Each number is 128 + 24 x the weight over its row's rms, rounded and kept within 0 to 255. Layers, rows and columns count from 0. Numbers have three digits each. The size before them is the row's rms in percent of the matrix's.

# layer 2 MLP down (transposed), 1024x512, rms 0.0252, rows 800-849, columns 384-447
016:083124138120142170121171105106133131122141107115120164082143144166121123100091140098148107142199145159092140088147108129139145136106179052169126129093105117117114127087116127147121138145107120
118:131148131079108116158129068089148146146134157086154123125137129098116109109106164115068083170148094115168138116161144140136158115128168153133138139171146107126104146122130122154122093118165147
100:114149113101103135124116115129114175140127112138106115117162132178085184098097167142092157159174158124111113104106150133181108100160128115202122126155119117119157121146110119118115086146078155
020:122107129148158123150157123145144117174096141128107122152145135143123081128128103121107139133095136151135142156114109132166150122163160149123079132138108122129088118134118148113156111176125139
099:102154119088125129141137149167142061118151181154148152148135128111131128151120130129138125176128088073129113067137126146108154113135126108099159148142125097137149143118146132129129143127081127
100:158086109100131112081142125098116117069137152109165116131120137165134139188085104104128114146163144106156091110131127115152089128139078129134123148141123112135169130107124125158116173128124160
118:140101143115135119126152180140113096129126106149090171123135153065136118109144101123118142144143089123135165113132117117146104117117126138094135142121117133144113141139138140127121112133177157
089:111164179164125154159099157136108179131122147152152100130129165120129098156094109119121192143103139093090112127134111149141135116102097139073151131174107115146106119145110100141113142169101161
103:124165128110120112106086129132097082167145111142116122137154135144123138145129110129138130147132104113139092119164138140147115185130134134138116128166112139081124137144104127193129119161118137
127:124169098116098184173129123136119118070087124117059120124116134154157160145169129145158135071122088114097137185091090115117110131088127162120102163136135144121134117090092160159164091143134111
103:079134131127119167104140109146098131118144138065113138158123153175130112084120114160147090108180127124132122093146161141117148111085106110135129141123125126113089140121161135123133121108121121
157:139109134094142140128153134164113135098133062148108077096090125105195153150130101137091081109164153116112144124147113129151134128075161178114142163095105181079072132142156138155112114149137127
024:135118111120117072134144116139148117122144134137108118082136094137115097123115157122161116120103160114059147119127117149113155121158170119077122122122151132128099137082112141147160102092153117
023:148138100103131097160118150188132131096097112141140129123108087110086106133175122094137165128063133114091101154090101099172160066122150136118133078183108112113100131137123130149180119101082112
088:128150111148148153133143143110084134160167168106112123127139122128150116150156120099119119120159119121098115116111155161152166128144144127153155151152156136151132119139146132079134124137168138
022:112145126107122138153118099171156127167145153138162099141140147104126139112191181142117158102117119159137122147108100134140194100128113146106101155149151105155124125092158117136111157142111116
104:111154083141083178176158159092085168128137123121132147109117159140094104100165134132102109129121152090104158107158121160166126106164150154160080152108123120126079126148104125135136102110130103
026:116141133112085160148160112130127133137100158121072121172137125140158132135157155130121100115131110122127152109135145154131089107124098155176158130190139132131144140128098141152138146172146138
093:123140108096121059127143157073096166128117127041137135121142136171122146192185159100112133120115123160134144126118090127089145140172149128115134101127123132099102148144104141149087100136131090
101:132088124114151144149164134155158133124144144101127146129144127133160152125138105136126109110124131114153115136117122139158140145077145091108149106083119121112150144130183106106140127116143140
087:114117134143129074142117166094146125082120160113146102122102132107105104166121114148111117156150139133140134101151186169131102124150117128146168118164114123109161123120123134090149110142138175
139:142119113100114115112135115157103071160119095126087152135163133191148134103175167090160128084113118147132154114109107159141146112125118137156098134096131093160175124179148120145110117119192165
025:085123125112056102115173136150145144125166139143173113143096159128149145114142119133125164116169163135148188123134149138121148092116139096181143148162128127122075111112104094121190161186086130
025:125147100136120186079142135138101114124126104114122135065135126131098141184176135197127154126150080118075138117118109123136132128147150157128159115173125126091090154096130141155106115155133138
117:108094114138091108129143143128128099155121110101130109084113110159112086147136153146117087115122126126101154148133129141139121165214175130139127162097124096119090124087102121129124122069169103
094:161122129129098082099113142098106102116141148046137111131119122081128144172163109153080116139178115140172143095124172131111134138130137113146127141140121133092166130109115130117170125170116106
115:132115140113122148106132175126127132120137120150101109118122119147101124142159156118113111129106129142124101102157130107117126127161131149123167114074136124110135109089129138124139121200105176
088:126120131079140155123136157144115114117124077107135130134121135149169117127108118129123097112133140170113117152138158130115136116115124100095135110148129160128142127110147146066137111095110130
089:141118107163103131078096144122098112151108128122122113106103137135140167168147150127111128121143124162139120128124115129138166108147144132161170138142153159098128119127093120119160122120124133
092:113112140125134156101108125151107209106138122133141098102080110130093138141135085166168134136179145127123104106145162151135114135092129169155131139129116140131135128099121126132119132139076144
101:125103122133137111145084183131103128154165117088125111106132110150162115157135136125133175133167123157136117156077115095121113101118144106161126073115137152127157135157157127167191155111145090
122:087104136118158131140032173135110123115132141119156107136073133137102113134142156150144102153101131192122119095117109082137156131132125147178076138134091127127093118173154133119069182131155147
113:082115128129109100147125123090127093123116153147143128155115135124095143131122130164159095117139104121127134088120168112132120112093150178132130158169143139112088143107163133145153127080090133
105:142134142100107134139100186129146093123127139130140146111141106093087138113157096185130111109186157138137088171093132125118099103142152125104110140150118092178171125131126133144120114130132143
105:117115125157134151145148119088139115133111129136157134127151132139127144200141192107161128103149131146122108077131115128099127143167127117131131147171142076124104130126085126082129116117099070
109:149105144137174135128080140140151121167115132126125099149117138153146083109164169116139170143119106140111141133124111159146130117099145132101138178131139131141146122176168125101139174130190103
092:131105105132119047140167142093137108122112098171108108169094146111137139140102126111140153132104159096150112107092194162120161100108128136139121122194098137090132129127108115128150123142087152
103:176085129147123141136119139120104117122155124140084153129128097135181119104119139147118149109118128153169165149112110099148175159141134101062134096128102119134164132127132125150199178131123104
121:140149112127148111118134143157097132128120115068113073155126147202149149134147205093159115127150144143110130113119092082122144143175183148138130100106114154131097140132155130132138162127148094
128:151158130112125163119088143123105159131108131107150143121116137105177145132122139115136133131087107156139056149097100095116134150171188103164123104129100160137157132089157128105145109158142133
102:145110130164115140153139107121131112101094139157121116111185127166104151179141118162108135118091146133165124130154127131156131118111184160093107138112145119092150127120098120120148093168102122
097:130110146087113154117074146110123190124138174112083147076132121131166119112157099067122108088122107101157130111132141096151165129118101102099093103117094102124126128150151133165124143132110157
095:116106099114148169144117081127119140133140119109141132138120150138122116128159115144164151165128081141147130099178155138083130162169119152064170112102114107110171120155106134132113128126061139
121:080142152124084154151125067116134167156101142127137083144116153091183102119101141143171126090143131124095164107147146122118103095125090120129125143146138118140142122128098135088128095146139117
112:140145125112106154149147138130118137088119084093111117135105106150117133150095124147101130112095116156127140147174146149092122117104082130163087122119125102122178111176120142136141138123150128
138:119111135147148136119148074105121107102124131088113109120121143116120156123104109130092163121093106102164106141136115113159099137184127125172132172150113129184140125140090135093135145145064137
122:110095132133131175169072144143123129146137156116149089131113110128155115097118133121117121102144088164141119129097158153137150165130110093128113166156141117098116117164158129083137155096110110
017:156114103126177156113168113109139113148123134132128089157121128121135141140103138125132150117161120163129115133153143093105112136145112092105121138128157165177123149181171124102111147133117094
025:109162118156084101146183140113123200127130139080096145155150126071114112112105091132111141160136102167146091119120141143137139146158160148113145140139112150149075125159081146107162096115130136
111:123125138125186115137095142135078096137126097111127153114119142136104158115111161117139087128173126137132100129155163134098149127112176167118084108108130145124109135140117131128127110116179145
# layer 2 MLP up, 1024x512, rms 0.0248, rows 801-850, columns 384-447
111:111138138136141172121127106077140106094141162116120154106142124134140096161142132139115108157085089106101111103088107147109113134169168105158093115123128086131103108165145120142091160133066132
102:120143106162114120153107132136147150156123129117150140091180120124083102117096088128069154132128094087164111148127109088112093125117126080127106159147111097107125108115122148136084124170152102
032:127095113152099142114091076082139168153170140130154106137059132138169107121083125143139106110126144137169123134158086142119131137126129102137141135131139154158140111153151144098058143121170128
100:135132127123091176131120145147092201141121117134162109144142139134110118113128109141097132091119121116145127164126094048129146104155125120126087125121141132169097121125095155149113097153128129
098:138115158148103114090109126138140113168129115120114165150114140139151111106120177149121135105124092151144113150150125134107120085090134116179134105117126154129137149148089116097088116161108138
119:114127148140115104141117135121134119138099121138170126114136108148151129139052100139116132079111124076133100075163120112128101165121145120140100115115156093157078112098115164125085148191131118
102:159186107151128116137099100135129129159139098123087123057079091129153146115146154140150137104147138144145116181133116119167081138139104124089120126131148135119112138087134154120110128143130120
106:177100128153113126144127091125104125102225140132129160097109152133147112096117158123131162103108101123163120133102095128140092109144138095124137165096168106192135123143082143097086075135142124
125:098160124141115090103139093119071135137086139151123172116146151175111133115105079103079167163068128139161146175090135123152138145083134108119125171120139110147131142112141125127135083115090090
100:117144120148133125130131166099162141117132155193146112119158105115151092093132133113125089088096116124133170101120127127140124100113106100111113119111131099106134119118165167137124112158100169
137:179138123108130135144156095115119115122151144146148114149131140157157117111121146092107163139062095099146114112176086132081133107167105073085156129109114125095098152101133148157150110078158121
037:175125149130114145136090100127085184155143134205186122119119151186133133131109108170145111107145128134157114130171135110122089152118095145163169146113110096149103082156140140126170101120117143
033:076125144099095120137104138101095123135112131167164100116135117121113136121084139158168109157115152141171128113106075107116146111130079132126124144107104113160132127164121128156138105129142153
094:084080121121163124117154121120095118136148157181100168114132097085121119148131156143129094115126133128149129117111130153143101138138139100107094153071121135115138118155169157098139137166178168
034:095119086164116162138126114106101140116143154137134131142084089145134116108104099152131117149099101122172103130150101140152133088098118096165151162140112124168111108131112157162141113092122146
104:154123129190113107099093051127129122122155089140118086116096129121077112123090139169123145141127114141119101140172115087128080098150142106161123132113139148117096140158133140151099100146166141
035:144144121156111107100100085111114088167155119130167158111150160142135117121104140154145091091120149091124186183174080079140098083153126102095114133105105158138115098133111133118113105134108163
098:156150144107149087135139124073145157165109115161159163129113123138118151118136139151164076148151146160110089140126125157085123125133134184136108123130118122137099134122158139125161106148135111
104:158106117156098125106110082144082118162148101102181150145076153126153156118123126151150129184123120122140131139130125074142128077143158178149106125109115102133113124122125131168146142177136142
094:138093136110133159113091121137111141136119119115138152180093125167144134109133156121163125125113097129138126134115109105141150139138131134167134148109172109147114115138119123140114153096094117
130:088130133136083143099141097088119134155144132112172114151111151134123123102105149141127100117121151117137155138173092137103140104111111143119115151095106099186131133169088136111102138138115118
034:154106130178106157168125111134103148124152123135156131126107117141115094090092093165101119123109129079107127114158114170145129102131131123110098141110124121129120101129111121117118129122153106
035:113144128164109153134135115076110168159137136176156148084129112116120129098107091133135089139131111141166137137129094116117127130130082095135122112125100139151128102146131153132138107144134163
111:170098158122113145127125116130109121105130119104134126139149091126125096159128146163106114098094131125112134143140126110095120074155115140145126148160112113139085095134132148157131136165087183
099:136103128159130121141092133142161134182129083136129162107113119115110166138130117112145135105103114132119138156150104113108122132095096138152126135131148126176105138109148116117146146103093180
113:108125156116099098122118132091129164101131149204165118164117144112097093125132146137139080128136088097146098088127157151121105151106142153108080139093142150111132150137139117091143117136148137
096:164141120127127108098125122136131131138106151164151130117145121154114116116138175109131137135160124121126124108132155083107074118139118144106118116095138121098135127166144152153145125186164136
094:122112120115150184085112140137082145151172142149124138137141155097127132132134136164167135144136121125128149129108091114124117110117137116089114117152093151121117131133128136199106117136081150
094:123124113129097114126111128048085167139140098118171153145070113134110144137126108109129136104158142153163147145170134138133157087136136120149074140123130146109131127091102120140093139163153128
099:103104121131106130110124132123143116109113110129095139133151148131130120081092053106086084128142105140128165131094125112120103082137150074148080095145156140119120114131120161082097134166132134
113:165109127136093077131153114100089131161123119156167104151092132157076131146096095158144127145103130130119108132123140165154136101134115095126116153138158131124147131122144158150135107190146119
110:125136088133114129089149067111114140114129130151132141108170141094120119135111129144103113113127069129115123141102135085116126120121178134175067117130104138124108119132103143160128132169080185
103:115159100106120139107101142113149120137095145119130150136102103074122126115112135118130172088138132148178133163159086105119094127093110146122097121136127099161139137115087152114130133105074137
105:180172118120133153179127154125146127102123108139132116120087137120117158146126092130086118121115119121130118128162114103100071142117188133169171126099144162166120138162153144103102118108104155
109:121113138140140059140139110118147109145174111144113134126147113151109166120102149158169145109141170110128137111120155107097144126127106128118091139155074172120106118157139136133134106172159152
103:125112141143113118113115174133095173124150130097144137063101126122129114083127089142129121118116125041106124153107071101112128128090095126172136156104101155133132133123137163114125100144132138
099:131136135160121112117104126150164114143124122123114131144091107144074112137099137173095081093144152134126120129091113116145134141137144180196067144112140138143066150076167126149120129148151159
110:108161125149094127130140129070102128164147134101128139129120131139121116150156083101129160141134096126151128081148106118119106130148127081142146116115141126116116152174092150091099146178088144
127:121150102158102128131085089121121134140167140113142100156091124161120121141111059108125099130119149099124138148106103083143126120086173192190135141179131111114090119092139164108119098128153152
102:098092119125121103145108094156156109101151116131132135086091127119148146098124135108105122094135134132113114171124068107149129136126119090139129112177137140138124129125141164113141085133115134
097:180121120124142129111149146136104165155109069155158145107080118131088137124149106122157122115179105091141140097108125078116111117129102144143144104127124133195126135131126136145132117158131122
095:128162164159159107135123101123119169125130129152120128121108156126146146110128092135087107184078160126118191139142128174131161074112093121144118173107116181150102129102185124122160161088106141
118:105161091160099129106109057150092136139117143150101071108096150135158124095061120153130148115096117124163152152092099125151123125129136143112092117118147138164105172118138145133184116074078123
119:132139111132101146125137152138110154101161124106154091121106100136152129150118091122145140156143102107171144157117128164154146080122094143102122139096111139121129125169104151144145134104130149
120:133118133142130113130099118119113099134127124152115180137111104126108150126102089157169122158106129143102110156128121100165126121115104135167113170146116103145117141122105112109184182138127162
117:121099111143094120143080106115140162130111104154113094115096128133169129101082115099127122120111157134158119154104134147090099115152130140095113097095122118129128085109158168146094112125084123
030:138116191145087155094097127133104171097144102139160115152135116141110132094070131139147137116138093078123116140121111126139104085131089137146162120102130141125134130138121180173108152092142132
036:158132139117108137116124067114074135145109124167092162102114137157112134121108150110146144124120158105188157100187087085099124145149106092108117147124137132148125121139177102123140158134148154
103:091131146163119158136126095099154133132120093134160164146091128108085111113120140130105106121115095155136144111174159068108100123110108096134110130182142089093140134152153117107149114127127146
034:134130113132105156099089065115080119148151119130120136116111160168114115118118123133115136112126136112166169135132138147124111096106138087101110158148144154163136106156164131105094089113143116